config.toml
num_attention_heads = 8
qk_norm = false
optimizer = "soap_variant"
beta2 = 0.95
decay_fraction = 0.568
decay_shape = "linear"
batch_tokens = 262144
Each number is 500 + 50 x the weight over its row's rms, rounded and kept within 0 to 999. Layers, rows and columns count from 0. Numbers have three digits each. The size before them is the row's rms in percent of the matrix's.

# gate: layer 4 MLP gate, 2560x512, rms 0.0681, rows 779-813, columns 128-255
# up: layer 4 MLP up, 2560x512, rms 0.0676, rows 779-813, columns 128-255
# down: layer 4 MLP down (transposed), 2560x512, rms 0.079, rows 779-813, columns 128-255
gate779 099:435486402477461506433530468417462479588485485462497477422539570501498557516456560493436411378436543502545439519485478431495432510516495435538498570446524474550607515461503523490474448506601603530407561501471510478480449480467506433472424544527576515477509609538488369518439553569438408465541537449512512478492508525473474531467442508418484451461554638547506532451528557445450505535513
up779 100:441542539471466521469516419400507495465400517481455494505473528394441476578347506541424401467486618423429515454478540536554545502528479518512485396433460453441551511497449517505446520461575598474516434517561525499467471498493466499529533508487580533462478520505523448534560417516520441440519479399429552522475505487557400520533452590470567434500489462520556453455486569503580520431456
down779 101:369440562429584545562531465523482445510487549489499504466560470509451506626464640458508515490510504569634441520580485536450594512533415467446443611462540466580455542551603429481522631496517426472460470521363534560518497490476623427491543528428476594486458463577554463494573530478463582503497578405520402419493506380506518563469500480521514453543524552534476519558472472497505502467485
gate780 100:517497533419402389559511495592529480512422457477496539522452584454502442588558520521490493470431527480568566573479577448583453480509425510491475510421495531592549438507414453453450367435537479475519537548486474419470469473513562443435476543467505538488508576495562501454456478546416507504481496526448471481529512487574404508413438565405524414517414571496533519424560526440506520510441
up780 099:398510500635543503507415479561568552486436467451603460615497409526457498528481568588579526411520482417555456528572452514429506611479524564498528503610536576451533573555561502511489499494522577484508487511516472440562470534516537557495467476577562551568405482471567561492530541536521529462473437462423493428488524545401495481442505484465529514508461458545512479522418477520508563499446
down780 097:591518501447507458501512452498610494527544535546463567443463498542471450511501458475445517576522503490511538474587460496470593541521438612456556516591479470531576528528497474628493566535429371540470486453502484448507483525492479490458460492532445469476510526459531500473503526467472528576560524385573582426462596488595546536564567464477494522503545450384502508459494529425467487438494
gate781 100:462512470449451519520488433468516452514432468526526448477474502531559477526484484578565485505564588502480519577600449435507510449466479487568506585374617480516498515510419474442393513473602481592514515526506448483516545419463566517431540573480575541399536410497514447478510501568428485512508559498535488407610555512452535531461460493492556467483470499423418543550507526433486570541574
up781 102:442478532456508395465514436544435433536481468537485564416543514589516537435466425563498624552458464501508517544510489473463524505540476555465428442483557511502411560467439526560527515554516589431444526452481445393472550482479643532433456500475432524464479427542499415484505419489605396420439508452372462568577497468524520423387489437503426499434612491535435480451566507405477434490587
down781 103:538569526516600527490542424543466509581384473523528523446517501445513543529549482509551465585457431493652530500528510525452452529526534587459406380503561594542432474469476508488538572567570576512582452503444595417480578491493651456495476441434583493479467393511476402470537436436565480451488540540532451552437518428512490471448571527482575480520511540485456474439492484372457463453479
gate782 101:483490516460568448469491439510596427511454527444491552468562604502511506489580480538507529468511518490526581533507518490558497478498443445543514443472486530443603517480555495534422493520507523463527455545482531416526509534456478506517527651414516448503550510515501484463535424572466543448562519403473522549423558626503500473508588515521574505521566434557507444457523572470500493461527
up782 093:531452496513481602549486477488443438462461482435474504494503485506500560539444456540492553496584509493456532507505499463483498559457577363452571570482527516582582618451547357501493619470491447420532507449415506468485513520450420581429514444459522541481534513501467487421452509551588528458502483513538472503545474524527621580455466459533452521462542560506513558501517588543478490550449
down782 101:422483495533408591464530455447500461535496543503525497511511549385522484522389539505472486471557488453578496445454474496361521614552437436519460435570567470527507518484398560463543529488507540407507482508455517479525480467492470517468501486430502558495490466440460493492470516450465403494427559559449509541494514443517498427459509606514471460569477551543509530575430408510472525540469
gate783 094:422399502436488519467446480491452398560554547384487495427484456533521568468476420543553545562523527431517569558407508487381624519546499553540561467564514469502469481496546510484572524515462405543474487441534559486499497409529461492482490519543485562529502613506563546588509497519455500553504475499440385472466470536391551508479516477535471432528489493522486490547417557556515487511502
up783 097:577487444554452453459490468560484550531532392456449487628514512461549467522497479504522395532510507479557483479543474542610495454433437503511479538497512559525537452547497393556417526508423536440502429525576519525538550510427548546538602577509521502491502529550482442540472477446526500460483561482471564479526527418595455392600471465525588503507493406506540540542625533544485522497540
down783 090:521434509520510507483505430473496450568540415556488518477491532484449379507650562571506506489503432489397484459467518496494515492500444541454514486538540469456517525561469561516489477407555546496454403541520450537472449476469436471510533546516480469454525327542536464446516536471500547488465541505532594561510494417487556577427495526528504465554594505487536477462585530452520494479423
gate784 103:506571469538501489493503430532555461555543526550510506456479414484421543452451543542481535455413351530453588482568507472494469445532455474569536502486466508512527492543435417483450518454482482511537500541445415571536534472507419407500583561413583478529554595529510480391472539570481494495481463533469503573474530621565404456517483577508528615486508471509445480596536537404401429474395
up784 107:485435489592482463404487469438506425457467516557552452548473414495475465496456446471447415453516490470417491462502412532475435549547562565503464508468486463518473461528578591556563471439481562514566479521421515475453518412543541512508458474550532520510496476462503447553447454498484501553431514506521526472558401498465526479540535446490540465459524474533619475520540520432506506567507
down784 097:396437483468520472427546510528508466606556516532537510442477431470506518544433445574526438495503501511524517512517505523497493487556426486494534508485461541487497485550538471459589498505509486476528549540481499507538429464512460543505474473494495506445512480416469495427501596504413476525514477524483537475583454517481511479493491453467575507405443493567535529477461544554455587467519
gate785 102:525577461513526565517626571536532450442467526473576466589611445480561511482506565404418411397469518511507594508496437483534516460482525389439586457517485571455538555491512545493469490574516513485576504484500485561387409563502536469490439534530462477408506525473517535589592483429578418551488445406547565432470343503610495511489515483519608526491500622650481457464518507506603505547523
up785 098:495511436380493498604536590466515536487584493518455524561348400573494519551526471438472598488443463535472523474496472567546563527425474389452523452541530502498466437459562428494479493513503449452544467513521442537490478451580444482432425515495474609515486435577524487456531501533486535491531481514517613505526542406530539512566548529501429592491482543445559567504516445562534524466422
down785 103:530432485431455490480471540470451539529437453465458522551546415513474465561501595524514564465499475434477465490525588544501501469517513491556508493505476530514504480446543409475531458523490536487486494513494469487527451500492477526441455535508496600427503475534536505379519513532493500604507548529535575447515433514477488443530427557532504614457539549480492486520532457560511597446404
gate786 097:534544557568487607482419583477467480550457551514521525671489502483495546489421602466503495398437456514456446470474493475523483445502463522578521523536512556462519484486536507525465538575501475513500536387475432386566396497480474569462467438519500468504501514558482462408362462485504542498501445490494498514494539512478410472515450456549517437448518475508494464547551494446525511534564
up786 097:498470540518599484427439509610531452474518588413504475485450534507527506423543497531424504374480417542562533463380529511569487505496570506485473499550483597449550539495518524531500419508493530523475524540450567528451440607511460475358542481461542538468497621463483450496494526572482537435476565504517464518553500466414483390545442470451566413499456444522532357529559626512542546537560
down786 101:552420597558466481514455454473446495459529523537458585463470473463478517490464540482474569461370465458517462497402398531544543505535482468503552452489446365495503484573498589514603481480448506456467477472579453427508516511490543600489491456495514505474476561507512541516423493582530467520505398494495483451549481508634498508495456507442477589420492436468545530427497511476618479556489
gate787 099:564451566474571416399521580556518549383452427508614457502528443496498584509463500460380518438451471580511526578495467551484459551509517471350433449469489511467477510501487520407525446519525488556610467393489557541490409528541506500413364469554479530505471518580406621451537489409503430508440513501515479479544514505497509421536543442471445496437460568547485475510608442517512538577483
up787 103:544578585538524538566452580596473516543488503543468498486503549429592480482462523555572475505441588495425445536513377536552545527446474457622512543488571512418444592537371546496523528489499477417497521582470460493502575557506455536664533390519469489535538510434452441584484465517486556507480558496410494585510533422464569502534527516554551451479505495543463492438452511435486457545571
down787 099:496491560532426494551407539374485471577554504515508530506462487575604491483511493564504457397452496517533490481523515508566490352547473447596620555495545574507516554538573507484472478481465414435441500524524520456478445596454549594514585506483530473511580519465405477516476491544491499474551370563435370544474488568430466461482539479475488535538578535536425481428506588550602374411609
gate788 103:452548498496536541544456479452549453552552493468478536474480488472434554552469547535475591445626551460565593573488425532523509538478519507559522540494469536453424451568466505445538480544491504540540589504572534505517537451461553483480581534502499464506496571500470484472484576607514575548498545504541480517533485561440449459478516530570504515448615632465469495397487521452505558469485
up788 107:430469577557520466498514502558544542488517503553558516473506513519483384432571471567478467462483504539508527490548531506535433483565517520443556381427523426536597563480466518504505470488501547483531534375573426569390477535579399505572494536545502568514503473454504474540389457452536556561499514467514440456491450535502463452588521486523547525452438487573476545589468485532470428479495
down788 102:473472607534548489493453473578384570487508521497480473433490512532518540461474507568487513566539459559446514510458490493573455498594550543459540521495515493476508569464502485488453486544511433493455552430491550449445508506507533597526492424518514558496542448409504509507413508376528576541482419480421595479535520500541489465445534506572517526560573454573564467595526445441564401437455
gate789 102:503528582414500456539463469525518421530523413563509529399544470483485533523560435478502539540454445520522571542490464471493494515569465495469527436599478445422379423430391504510502488450475484555462478509491438508498543501509525483428596417514506519548463505496491462567460584516502514473468517474463485494532588459511519526505453584457481445656564544418475560635586475569399500426572
up789 105:528554498527546527608483563443500357562554518486483561580507563502574555485479428602500572486542370489516440525548573494429463512493423539394458423435500442572435466472515579503529465540527464524548549651407541379535554461516592542449532519495449470422400524431540540555475540416404538524511523485457408389549456465453504444530503504395552505552432525532503432527538511465471627505493
down789 103:450500646442454421488570493441477462629522587536470437451466485507560463560411483549556522488449604538537455532451442467481534513467488527569459564525550479423449506504498555503667557448528500580510428427592517554451569452442449554494578456482412599508402512567460424520474514546479575503495407573521465509451552536467548635568510591496485454492552556426543539495522524494381489530480
gate790 098:500494570503439519533519458541450556548488493535490439490504510546492516498489539428505547493419472494416482521422433494534473547581524523534381424477440548483468595457504569482471514498509533540466460471445472560545408541536406541601559496518485425483535503516477603465567544447468455428431560381491475569494525593473592546466538478482561543535572461475413565521497511410471458471456
up790 093:486485547493572503508572468452509535470476491494531451532477475424414647513446535497522595553550506506579507514469443538492529506546417423507483588498644468560483566501579514562625511464430506419513451552493502559400477454510411549504407506499534505482477493556510603500482496479515563546586475606506550556448428493514449609481464511486479550516470444456511507507499464542474371499535
down790 095:471559557488615461545474537534448479505441532581544500499519504465586481539552477490538403466584524482532519632523395529506447531435497533478530581532562449549502524479508495509474487477504611584468399566536484540478566562532610521588514489432476508505502544598631438499514579464600589391459406521586499540551533474527536453531468457564492472463465433548591474580510460539505515525476
gate791 099:490488488511495572497469428551557472468578455577473410473497567478464604482455502501561554485519444467527460471416492509544410577551487497508445433515498485550518561557484489485448613492420434520570467485467524510459460479445464462467528448570535455511528506510579428527503550421510493512396411467425459483498501410507510518520503509502475467535467480458530458597408476494459497515527
up791 101:500569580470528392505434485412570521471528489504579530489479488488528610548543607495542424619526526512531416474516435461510480405488510473507542462387524422538533537441453527421456595456512474506523640530620614575544519520463610472499559492480498531538461524426472508490537436616457500535450411554541584482605523458566474508463457550538547532394511537409401541566558500488569492485483
down791 097:447565502544484487547501481453489483509534501472529514553461510480573406515572450487442505547626597455503476506481446521392513492425505468608497617532469511470512490492441489498491394508533576484423451506450477520501527393506518486517521486342463494509505491572485485534551459551514561560544522477470452582576467476551448431489479416561488466459495471472480508507586463414609505531421
gate792 098:441451611592531469523521553500607429556540507516484581526531504545482480538521549488441521367507563469517377443513449488528436493541518614530414556464526480512507516500462514544485469462521511546526484445517471496522465430499411524560453453545487544541523454453521456422388609464614602420568460485545515450498467512463525464432547474503478408507520421534554532455500428534439465563464
up792 100:517445427542520572498565548526569591479550371458496583510502491554429488545464440536441430519436422474513519485475462544527470548511500465485471556507613518509543551548495595552508360549422509510457566350441473465523431560463451438578418469542551592462433614493458480441615538453526426465577526595494503505541506524500550520575566483434535436561475473358505492494496502463459535513510
down792 101:545487439478464565481463481487553518456540451479496489502546473454458490628499494501517530491500467467488587467489590486466532484476446504524632392449477473516465428496505563442483547535500511527514506486475412558524475554507501414560492487466496387448527544444533572489462557493434468506504669452392488540501490521551580464505486457439555593455506486508496502496487448570485516540542
gate793 101:471421567489476596559522527385539401558477564465449514507386426468537550407493460527460499552505468452590382520519511498476478471470514480515439476575630441517491513561524530523513449486442523534521485515472538600579455534560483446560520524552651505575505521535610449558535526599543503564558545492531506491442503552551483561509455416505518546503497492480550503524521549523487463563524
up793 102:547490550470443430530439464557468483538502516500465527526511478569539484481536481442541479518523485566339563473443524507500453577565502490535532479485533488405568479435532467522529482471455458507530504421512498437472572483503543464537517478569475510497520561484471490561464374530428485415462483428429500457528516490563411528454413433539492567607446461493472410493508485511513493508485
down793 102:573511475456492442531473461571485512376497568465442412462494527482480489541427547507470532535522522488473473500503601527570484492549413570524401564504520407426541502525569497383518505513486479495495464446481494403488547440458472475475506543602513588524547586478478556488459508490591468477477456506444491401345461432438415462449448545604550453502532549511550569493558443482571516440561
gate794 098:549443570592512553586540541478490471520451437549587511443443391361486564411547499482577480555525518461479456503488575515476493515536485541486557512474404467526508544616510517592499470537529444459554519557482552477449587540463484471560505506503545478459453501493323515543559471462479471434442506521509489411460539436584521535552540467480481558539542525480499442633547501490585487387511
up794 097:511535529494416399454424568515525546463549534466517508576528548464504553588521497519544383535487533368448492447544456447516370462499520451545462572473507426566494504494434563427523517526467493463485507501497491575541532484460493473510536452458418492463596601560529584509483551502563515511479463489434508528518518473510487546432456436617505460536461524456430493490556420454513534498530
down794 100:410520464472485514507579491511488480436609474523446564496462509572491580430504530520450473536566541449466447489550456457456526446465452469544449443434518517478521431403618538504480585494504508475421420487494443512565422525456512527478565609518502490556508527520446469459424431499477554580440529540524496533456522543492461514553530485413530501456522506530556502476505554459477436448376
gate795 109:547472573468563512447448409485584490496589562484478473529394529465498501449423571467447421425532532513459569505513395579499542465534505518514535469513511429457623547450548529565479522416576513436428536477518547623505512535456511517466566515489405519469443449505439476465482537457552512509539475527348580508570544547582536494465530451539418430507491538391442427421529505506533495569465
up795 101:516423430507475479459438419498482444555587472451510452417424523502505504468378501517532513571554603529408548502500480489565492538489514512473546455478508564553448486528426561484504485540580502495552520481580524519432514516485413592420516590453388475490487580507525439574428573458495490533462435441405528558464551427533542492443476435572476492538467521541503429423586488595435503510492
down795 088:458548610473517507529477476460505561485547554457503539525620513447483470461556480511506406521462499475448477546534473531472475501466443536517558536521453465531614424577532505496506501392457484454468496489505521508568484501514545420385487506474516570487457492445442486444506468436482580477472461510480544485526520548560544528553479532481531373491454514486452489435393479629532503582504
gate796 100:543505427552502484491548381556520490529493550511500495516499551459479433608605530501444443484447554552512546496495499471540503547486458385560438536453506476503451502462469561494473457532464497434394471592531497486427564520505478535431543502518480505464457509396473434527533509562479536565468497407493528580546534471490523498536483474461521480538598528591500451517541522456487438518515
up796 101:597540473562552508474529515566542465472441516559501486517456425465483492468565508476590445572531510476562518489502488499523461518541514529517569552477533488450500561543540431423519476485513491537449530535533516566457528471549535584461508504543495599486609480501514477508517501437495487492503601496566515444590451485466401505545592447506460511482533563517514518464536485449515504581414
down796 096:449549513507500530474520454421493402416385484547425402509510473527475472474454577486524548433455545515550425508452689483484567456551523560508424545517502557501481472597569512368530571468477528515569576483449423508540436473537445410589581516504530438520451527587464482515500548466495498530526526463503422459517517450475491425533452413600520530492497505466461510527470485420466498490479
gate797 103:489473594479579517507547470500522367511587433534495404438519559512508591463539459471531512482516574467483503522475520522601537485514479446525484507474492499539462635429441468475516552563429387468406454565571514502424457445521542510440419524531474506551427460494573435557440447445470505526567483482529488412483557524521597499543463488505503569478356438490496440503524502422450539436547
up797 100:479485470490557498498427526519519375546466543421421566486492503480434515570582451477503441492444547439451524535517424479373497533553523478522429458485520514574498467474519529524464481415542543491613499493528496521513561529505465508520507404562455539481605550465530458498518534487397547466526500467494500478616550453430428538534447405448598535557559540492582517573544480586439537497522
down797 103:476433454476484495533464549555494391449499417491530477560432510423475553503467471376517506486508474509507575532579567488488570480492476485451436490500515528457584463485483532577436492541578515514489479587642531539478539559441513480468471509540469505534490522521566534494435498612455394431450513515500545526552512591410388536469458481593510428575573352484442470582543501509542518473425
gate798 099:456528461557504562490553545501491519573523523537487523342475497445403550473426408506517541460511544501429516434457606537497486490563561469511579430498496439538332568589509353500529413453472438547475574529495519554407495482553391563478583422503419475506572508471509489491481498460329509408459435493432431389519531568488546491543494468570626429478512457495456493537495532480469539509456
up798 096:590498441504574557402470458549538461419546564511591497453506548516466504483461399506580478526365536485483473497475475523468428525509483546615562466467483531511510571537507484448526482435565559474402596548458396480454443616568512559388544431558504513571586512465499504459580487500510421521504519515520549536542517543548498555547596511497532519434527525529490508433489520459542570549533
down798 100:540455539491444534486460591491571527466448489439363530606530489629472483465499478554569508476561477540503516403529508473526555496418483534460531463491548473538473518405511571517482504518536526505477438421500481501548435513511519399463541605441497556544517533512506480477452482517548443538529537527546586576530468510555473522552488592532477573484467485462474571451532440522473528519491
gate799 101:570470470507513506413581521565479541504563554491492442518598477498518471441437587462406454536548486524587466569541469505397548385399539499485516522556552490441533534555483594582414479463572406464434586532534518483516538479509466492481528514496476481427499494523529521426495453469517582487428507466472518434495519504524563523421518564412527508545469475522479601512508485402503417528462
up799 105:449464409550488642602530494561463492464479521516507505533563560425436538469446534426513525487470527442522499466478567466502424532528516465465421520497446602428441458515498533590500439461415468547532596484492513422452540505525488539498494518515454478431443585426486495342604429481562509482579585504512527508599534453587453499496449609560459505498387491465495453496468481461520459381437
down799 101:506529493541438532562554510506516538590479487482417487498487408439445495418506608445489486497506504586516408392442548453547471467432614486511492582546521517512586514540508512474546445511532584495497586497543518500471521448462379491517546515478523554549489447543603581539511499510453591481490474551438488476476540490456477536506539594501530526431526515499480512588520479607623472560466
gate800 103:445544555461511532437531481460517519433486454496559516392440482575561430508459536484528541521485457438535553533496517446611425581455548410401443510573501510401487478466478506444526470561529487505473464488516502550540489513566569481425487584482516597478525487505505514479446478505525461382495454461539463469497397562475537562474500420512499495540467571520544622588536573534411435464487
up800 103:498483466544537489442472511461543507474511650473534487476477436500443480476596477516497410480432407523428512484523516554600531538501521406501552466532497410528451494496518556573508487495558573477583537414479577561487584487517619598472611509466487446424540547561451572444555481555485453458487532547603518493504598427476472533523477509500494582515525464494462486480517477560459476484356
down800 100:501525436457506524409506438510439468440482512489451496420531542507547405434484558507547573479420451399494566473561491508506521504562484476492406490590470409514504390545491552627566463514460469471507527489547537434471534559521520561490471532524450516528512455440466473447471462539551425342590430407565437466425456434496496502463521526441497540530440477508522547528469651581528433545501
gate801 099:536410533548440518564483476473404497551532435529417435516445473535415428486509460604486548527466623525541497503533325482423548493544523547514494511459473495484562533468476512481539468587544535534514549537433495603507472524461501529506600521470480540500485554513547558518499441543517552534498463527485515558433485448600446483488457452482484376544542524474575416487486471535438548522467
up801 098:487456549464477475525591510519505534470483447498497578463457495389543447424465468525598464485362588469550456565503504490486534492450581490539508560472454391462464505451497517504486545478521497524544519470599450536482475385452518505480582457497437538454558420523517417595464483467550514503444531543576517469450546513583546501470469550516558440506506478505618538468502407546502482469479
down801 096:492489440489481493501547571506517508482400470549507501422488537576529493511394495459475478514407529466596550430606407520532575491454527520525502481426591523436476517460503532565523509470591568502492505505505527558520461499538569452509548494536541488438481521506505554492506563534492509476435467587493497463445558463546425426550420567557495489542583535497565537477520481504562590520506
gate802 100:430547493437547479547421580553526517480486485508491545420479560515503562479511460500584575582493600506525499450587523532508487502505503450528493513568524404468502422465527540532642424452444451402522492516505474537451534551597470556515582551408615475449499607474533552520520505517594478449440540614487549536436548514477482433494643520459609596517475476573502432470507525474448536506510
up802 097:578528588537475421461525500481509501510546478526502478516494564496467495518548466489474492451437488521462540510484443437580488531460438493491461464489468530534497513501461388501462506528546550497555457493349494489542492487545465501510554499379444490559452488498502503459526495554572526584587533533502485519539514499434455519469548529496486432468461505615430493471587464534467471529565
down802 103:540457474481531533482461456407475498522563483511478636615540521535527491513572575470450546457587520548377503513435540448533471467514574390506450480561518501601493505552474549504491534497457546482432515391409501471458493534437455492508484500513483442476433506477501471525506543596396509647571481555476484577551449574500477515497479487477473384546397520531550513554540466566567668389519
gate803 097:495480502490461504429482374508507472550546509462528552583408533510469474523451386519515519438357491478490414502489512535498475522513554614371519535498546587383483509537540584607570502552481481494410427473496454576497617545546620631471465473543537499414515549427479497522555451499467535558485481568559589481530470470463581392460552497478525570525559426494498562603658455483546522580456
up803 096:528544480551543490416489588468487527445548607462533535461510517446504543508543580480473538568416471539498526521518546465496457521438481533496551595545550475559544600533496423493457500525498576550504543538553466437411535549460484506470532544495481547457557475512540455455598515482581472533498479509494477485419456573409621533648474473463502471432470558435563472490535575603507516440522
down803 096:472482429462574533539496543573495499445551469441471487383585504453443597558495501443436416557499523490442570549449516517451453544467547492604514447543535535508559548561540471501552533533376498467516462480460530585516461505554483442555546531406637562612492563457435454492484470419434527546542445469492476577523556458561542420468609478469463576474585521533462422502470569532521510537518
gate804 103:566504449441445532565523466523429465478520430584440424445477439464501422554547512527505456515473484536457479435571464534520413543519535511394527491580542507631485499520410526529592443545494520440552515474514538516501529551379497518479483440485498498475549449504514565419510534478520514488514505569437526554495349490435405499505470474527419489538574453509427423436560413547613522439540
up804 104:580497520521486530547511469507525432457441496467468549481611413531516493464438478392440429338436473529410449504452430519547507524437529451467415579547532581502436553498460516613541530540505474538583521509541457521486424550461411474440494500438454562483515493491429504539479513480467545539405587538465455470450589579528536480509459445520447522498507543551498525385531549551505555534532
down804 103:452420500562497464554586506543324511563545474544611496494428517531430503530423520507494430521536477467562578487539543502463490504559473478489478616525482481464519505505502426464550447474520503452521495508489463499459516478550527402520479532482504577459539457673490469523500462506508571537501507462482494579551482507510553531521473508492538528529471508513503477502417513524506493498490
gate805 105:437472495470543478450498456576515443519556523481545530491447475449415461582450401524490550557513526458501440458438482507541573481473489486403532582590486505539367475493518432461450476517511480460450452514543461465584374444475452515485445533478496562494509438488551506663487520456500482484431512585467532477508454478553507554566475452495536484499596491542557404546514460502524545507552
up805 099:524508463466534507607597518386498510434439587492423548531512389574580475492449529533541514532490518501502461548509505522436465429520456545513483466418507557506481496540511501575523477518577489508486517375507488531542436544441375536510536524533467562548528433508422469485528482457461598555476422491533578509507551509478588446428474506483502427529488516523526467569522501532613584465473
down805 104:538499499511497498489523565510479461526553561550451560562461497523484448428492418473569503580538488390490530549522579453532531434399512523526562489478322471506557459488486497471497430510494577551461500448444491482502527620543449464486429427413522600512456457487457520484486503503541532408479540471457477450427435509493514411413551509452603492547465484547526531478495517609496600460457
gate806 101:414530480535522487469500539426507532495545557569540523571528488467497593524450494515439483516454404549436490521545522471455486411527540466518508350445491523522465503538529465469486485520413496492511487509486455481433463521511399479482460453481497592480618477577598436508532490531485499465378550440513569539502486508489501514462463409529562534395487514518484595526393584472539513510437
up806 103:496573459479471421450504481501471582511442429484531544527434610532396479479579493506540446406424415523451475465528423560501522452497531537549523486596537461541506363449624516481488501443487448554558409453466532533556523523508546478412554552468475645513555488482462621357466473410570532566515550472508505433470513486513552534583527557471493428617437448498540487481554477593514430497564
down806 104:541515504622527480474511435447493509470556469435485509500512508426606524441402538482505477390538452601487571404631440491469504438550450526535450420485557471527459357434521464424528466508527436477634503531561430466563502521453480564483612510483541450524466407581525489527551470430584486497502488505444451513522490497471450413530432470451443429553491555491514539590493545432512462511532
gate807 101:561530536518559487519470593521398472561512474537476438406535458615632544535448486501475581590467486506538532464604547511589458556486452390439547513515419452594500481520502475466562472526507471526548552530530477516459539422524485443575533493542574509583486422501458430470450485521561452491555524519527495429544460478554492526531490495475534468550469474530502500447458511478593491494496
up807 104:492517430502515525495491491486508467483508509491466464478534424423582508487442466495521530598525462467517564485501556513423432490547421477423534459416470536502384479477424477471486494477501525544544476487462429434480484429456447442515486417580468441537480498511468466528495437538520492448504474524442521461537569442459525519481451462463447472446476558427476525457533630531574506595562
down807 105:499578471473489474510475498556433551357480491507461445484466558425493410478525520440569533495500474560488513452511578531512471515447596505620445551595541472511555495458491580500453504623493533537425428435544433514510505411531482461523451544460495487554502607415483493482572432468488534507443489536465505489532559520420512617515522540395559527493490469529513404569461443587547507444529
gate808 098:487533398478483589528438560567484512551437540457509561517496552460545496470462479504555490478497489600539404472547490534404548530575476491460561432514527525523415503530498655534536548556525449593504526523540502488505561525435526466536530490479508521468422443508450515537462450482507517512434438540452526557513551496541552480400511534497511570471509407550468493505558486532512430567369
up808 101:499459552553491466592458557523442484494494517588404561493473508506470488506472533522556509500552484495475476510466425428539419410558490436522493531605527461595398519554458508538522502446437512589521524476492533499519603505411476634525524532460487505524428533545515466410515523517501553584539507490499505521584568557533487595491448555461558493478476505561545487491435526515497533458541
down808 099:499582550477593499524518471489458547419449470626546431538507464515434533490422523504580469538475544569531473511628447492429570449480493479515508479512542525497486483493480564565443447387509473462476496518520454447534551489441559424483458497498535510462568516523515564456521565499430480500545500479397525543424519504501388508574433477493527547512502518429509490549529500511367588484510
gate809 102:580537510461519488525476419531548526520549651499522547458461458440404547474447539485544427418550446552494636619411461483393557469533463349585499420603455501518488455472535442522468544522441565464509379542569542565467484434509482538560528462509483459497526491432445515464519500491443529518510477551520547552481501428524489493475562443468494580500507463457516499549538510459455478506574
up809 102:477540370503509460523644431519503436414461488535445412381562520445511501460484484528497496581492472506540470597542468535562467498510553539460504543556521477470441426544476518527513491448535592491586568514408381533498419482569608459416540568617494486471420547504502449453439422468475525545528551503515470518550449504475487489472568493472553514487458523498375492511559547512461489471536
down809 101:513569539515514465452573545495487521502487402481560535467537533495570527484467479577595580485482430471557450487473417494639483519531531522425386407513498519449485474487554591422549556494492459589510592514488468528395495517511547533572519497461483520433528381531539465432563560526527495499574488487470464545485541456456411414496497567618573509509552471516486478555426546464502462483504
gate810 094:553529508611528487513555545506484469558527456539585482455532428456550426513456512527450431451419482560396525578456477511516439493546448414442503524494553516477507485532535534476423381519531513513479422459483561578488525628488510514566487486456546523510448536452532557432524456539525531494478464495549522495556384472494498551472515438607433552507506491487492495392524475474395486516480
up810 097:533492436548528473501492506542513461465521484547368520332498490498558528520538516402535473496462607476516571496468514403498583485437423461437476584504562597455494501583525522603466517527503495483464554401509480560464442568514569510477480533476501464520576516556526442481434485460475468511433580545462578427568521444508475473490517369546474442457397547461633611439499517463559524482592
down810 093:506423447513480442632516537520511480617484536490521526453389515480579513528643466526413509495519587581526513522486494532452504514461523537438554472401456525419442405576522505418459365414507543457487522444543524525573483542497428451571463406477527472512509477547434490493482543458481435465530522532584598481521491569508494575509518463531573557500447523464521505416494547423554581437549
gate811 097:524491512539431471538482495483483503502433445493541483473432609513568422452530466470440502515538464465462473518509544504448550463451492473467468473515542534480525505420566459575404477470478532473496503534435526534482456431455504469471488441514569503547470422519494518404482520445465383499411460460427523462511501497513516486554486434491479476577464496516516532590532456442459550592520
up811 102:418431598472603403471491491578496488475491468499499448458532500449575449430417537518495584508506415455417566566582559481401491516450562573497393440406645476446556459471573568495497443427561516459443518474470499523477547487472564540529456509572518497524517465517525449501529484425514435556573505579523474530512532512555504527580506447407452570456507473565509518553498552392468460494529
down811 103:460449507516550445517503538489478502580523484563609422475487434519562507493651525512508519477473479554530530558515508510532479511469508491498443517524515465576513382548433451427521541493401504598494490547550493427560492470544451536432512541494459505424450436555537450419532399414474553431576490511499525562490581529459497541542570496350529469406577405564569454560442513556382494427511
gate812 104:489515488554472366488512473540508484530454407543496558482364588555518451465513511462515564503403512596548481485556539521478520552510573505509521536547453604518495506501520473530423474477514447438368482556500521574563470562547574523469480482536585476468538603469486383546451490543484475547485568552487553498485598508503482543460564550461524588482493568524613459470553464551501488516383
up812 108:484557514472457402591513502551510507495542433504526474462493510494534411518533573479528564547522474513544514474588592474527512476605468475498437488540486573546496497503596442490545500556550452502459536501489522563562540460459590387430542505406535678369472566580620457572537494515521422548465538492554501533458659499428521498485411505474473481513395540530449485471497460529466448549390
down812 107:558495474467440380488432525515509513400477529471581483546502487503574484532534468529489593503550523542531468479528439485449482524477529477504521475548577478516518541479567557478506444554567556454520456531476536470520579530489485456563447547511465446475547490518466532552423432364456475542486553508520464468569472516509536546571515455500514499396560472534522577479585480399399496487592
gate813 095:529503502404570421496541467458457493533455521393478567542471502527436381534493599494572500415565548557530548511532447470486519490497498477491497500551468477521459385471567383554491476459575527454503453521425331512514533460563531504506449507564512510535514491422454428416449505543491501432514526471449558457463512491534507544511489461492584438485490479528465540519430523506524494404508
up813 099:541471479533458539341462505524390467564530465439482439485459504403482566459487382460480392490459524479484448500485465497471503528551536448502521523482537558490489606618503548507645508459544616510548535543504491494470502578483515591520446643448488423539523535491477535582479552493585505556526408506486494426577547473559457472554530489442459544565444467541519366482556578547510443504544
down813 100:590449493484573442501505416487465528429566472521434493528491531512515454423542468514509469560436500563447515537485508564541535527484555581446431530475446494457487474446597383479521500626547459529479664428449530516475496417500410513486554539498455496577480469514487490510579590434498461550547480550534388518547498553447571386531477542494495524414568462457479456506587381521502493520504